python train.py --n_layer=9 --d_model=256 --n_head=2 --n_kv_head=2 --head_dim=128 --d_mlp=1024 --vocab_size=512 --activation="squared_relu" --norm="layernorm" --norm_place="pre" --norm_eps=1e-05 --positions="rope" --rope_base=11700.0 --rope_fraction=0.25 --qk_norm=false --attn_scale=0.0884 --bias="all" --tie_embeddings=true --parallel_block=true --init="normal" --init_std_qkv=0.0531 --init_std_o=0.0 --init_std_up=0.0531 --init_std_down=0.0 --init_mimetic=0.5 --optimizer="soap_variant" --lr=0.00593 --lr_mult_o=1.56 --beta1=0.95 --beta2=0.95 --lr_head=0.00624 --grad_clip=0.5 --warmup_steps=200 --schedule="wsd" --decay_fraction=1.0 --decay_shape="linear" --final_lr_fraction=0.0 --batch_tokens=32768 --seq_len=512 --doc_mask=false --train_tokens=136900000 --steps=4178 --dataset="wikipedia_en"
Each number is 200 + 30 x the weight over its row's rms, rounded and kept within 0 to 999. Layers, rows and columns count from 0. The size before them is the row's rms in percent of the matrix's.

# v: layer 5 attention value, 256x256, rms 0.148, rows 85-90, columns 0-127
# o: layer 5 attention output (transposed), 256x256, rms 0.228, rows 85-89, columns 0-127
v85,095,223,193,192,184,145,223,219,203,183,183,222,146,175,172,195,242,216,199,166,127,191,226,167,208,204,200,149,196,187,224,198,271,208,222,193,178,254,235,213,244,200,229,218,193,251,156,236,197,203,191,196,176,163,250,205,278,233,153,240,163,198,190,245,166,197,211,220,194,229,213,195,223,186,181,203,183,227,169,184,206,195,179,174,177,184,213,180,221,209,209,179,243,186,167,186,193,209,138,213,196,206,268,195,218,196,216,185,184,165,182,203,137,224,190,179,223,285,127,179,169,250,195,149,150,156,215,206,216
o85,099,251,195,222,179,144,223,197,206,189,220,232,202,221,242,233,196,155,218,247,152,201,220,185,205,189,171,188,185,195,170,235,144,168,183,181,213,205,147,252,229,199,187,274,182,237,196,200,208,167,213,153,202,219,262,180,219,193,218,174,170,261,180,159,173,222,222,247,205,213,179,216,183,195,221,183,157,215,176,223,240,216,257,194,230,219,248,211,229,230,216,163,220,223,193,229,205,187,215,191,164,200,208,163,264,148,260,175,222,194,234,163,214,194,188,230,174,242,213,219,219,216,172,171,192,182,189,241,256
v86,096,150,189,207,183,252,175,199,182,199,225,204,188,213,176,222,180,154,209,213,127,156,143,125,191,171,189,180,202,185,123,206,226,189,214,238,174,238,140,188,180,168,191,149,226,207,192,172,188,195,178,200,220,247,154,217,181,192,231,166,167,229,128,234,248,182,193,238,206,177,193,192,233,143,194,223,214,211,183,222,220,192,129,184,204,234,215,207,251,215,185,245,137,242,177,175,190,242,197,295,187,192,203,159,224,173,218,243,202,211,197,251,229,198,241,176,185,201,212,224,241,149,235,187,182,183,192,191,210
o86,096,190,221,162,154,172,199,205,174,235,140,198,191,227,162,175,173,188,254,188,202,212,212,216,194,173,224,239,192,215,150,217,233,207,208,194,177,220,151,247,174,249,218,244,197,225,204,144,198,210,166,232,201,195,191,222,184,258,251,244,201,199,223,197,203,192,195,214,221,208,180,221,194,225,206,259,220,162,216,188,161,201,188,173,246,245,210,134,227,187,200,231,214,193,181,209,170,213,234,233,192,238,221,233,170,207,197,221,208,223,188,247,179,190,192,240,191,171,214,179,206,191,223,197,192,197,167,144,170
v87,097,178,194,135,191,168,148,208,177,221,230,198,179,199,222,178,204,181,203,226,209,179,223,198,161,200,240,198,120,183,164,224,213,154,222,228,242,178,206,200,200,211,140,134,239,178,256,202,165,187,195,225,171,206,160,227,197,181,262,202,180,157,259,226,211,148,250,161,194,154,236,207,187,143,146,197,195,197,143,202,193,191,164,187,216,184,173,155,238,167,157,172,236,226,183,267,213,201,161,222,201,245,238,187,205,209,178,206,196,185,222,251,200,176,212,167,213,216,245,217,170,164,240,212,194,199,255,262,211
o87,103,184,158,229,137,179,190,225,214,154,113,210,211,123,175,219,163,199,243,195,207,196,166,161,178,213,196,187,249,210,202,209,185,166,248,183,193,227,197,181,142,204,167,176,195,187,196,265,188,196,153,164,203,202,253,124,192,171,209,188,231,207,198,154,187,184,217,191,205,154,194,233,214,189,259,235,195,208,202,202,201,191,175,163,196,176,184,195,216,249,198,242,238,168,130,210,237,201,182,202,182,212,205,166,209,218,166,256,218,172,232,168,212,156,170,173,183,196,229,217,183,189,246,287,208,213,122,262,149
v88,093,214,192,158,222,244,209,161,183,213,217,209,234,206,193,173,178,184,141,224,237,218,212,220,197,218,228,217,170,192,208,244,202,229,237,158,223,179,206,253,115,184,205,186,227,152,258,190,233,220,237,218,175,212,203,202,213,218,181,162,177,185,174,194,222,185,188,225,205,211,201,173,168,184,177,184,152,172,256,187,196,212,186,205,214,170,156,178,178,214,212,190,170,168,206,203,226,158,216,230,135,157,153,139,181,217,194,196,292,219,177,215,244,184,184,194,217,209,197,231,224,178,217,229,240,197,214,167,278
o88,096,250,188,182,230,214,220,229,168,141,226,178,238,154,190,199,196,159,210,242,218,184,142,157,276,215,138,248,178,181,254,148,244,234,214,202,195,156,193,153,197,175,197,178,209,184,203,180,136,203,124,159,207,216,176,195,193,230,209,132,174,239,186,186,268,195,210,177,181,180,241,190,203,209,206,215,220,213,184,220,168,202,181,173,189,187,180,197,195,177,209,209,174,216,147,168,218,202,191,243,187,170,218,180,199,246,148,171,230,263,201,197,151,243,221,173,228,191,131,214,161,232,227,234,217,205,200,192,185
v89,100,178,187,172,213,158,193,197,254,215,213,199,239,150,179,201,216,172,216,201,262,172,163,130,193,191,248,154,179,207,160,119,241,189,257,180,211,189,181,234,231,151,210,186,223,194,217,185,218,232,216,237,170,180,202,183,230,213,221,246,214,215,193,232,233,170,178,235,203,201,220,184,198,183,167,191,187,218,169,172,198,184,216,189,155,196,189,178,209,178,203,177,221,207,178,182,184,201,237,147,206,261,204,226,219,174,187,205,161,257,186,228,192,206,139,201,211,170,146,172,174,227,232,168,202,192,176,194,162
o89,107,192,159,190,158,190,188,193,182,244,223,193,179,216,170,159,228,224,209,230,173,198,226,174,222,254,188,260,209,212,230,247,195,128,210,161,160,182,134,231,225,182,226,234,219,201,235,233,173,226,197,168,190,190,196,156,244,199,233,195,194,191,194,182,277,228,184,201,180,214,113,249,220,148,219,190,268,242,150,158,197,198,194,217,213,227,171,153,218,226,196,223,207,225,225,218,213,194,220,203,201,252,203,152,209,189,185,192,209,232,212,183,260,196,153,188,191,234,242,235,175,192,235,215,202,215,198,159,188
v90,097,209,158,198,181,175,168,222,212,198,232,188,232,204,191,103,157,177,212,215,134,211,248,199,146,257,175,233,141,200,177,202,213,207,182,184,185,204,144,200,207,222,190,187,240,238,220,203,182,210,263,204,184,208,177,205,198,164,170,207,219,216,225,208,191,173,188,222,194,227,219,177,227,275,189,199,276,205,104,218,189,216,238,216,190,211,226,215,200,167,144,249,191,216,244,221,230,170,251,224,173,254,125,167,192,217,195,162,206,172,198,270,206,197,205,193,211,183,223,198,162,202,212,212,170,214,181,188,260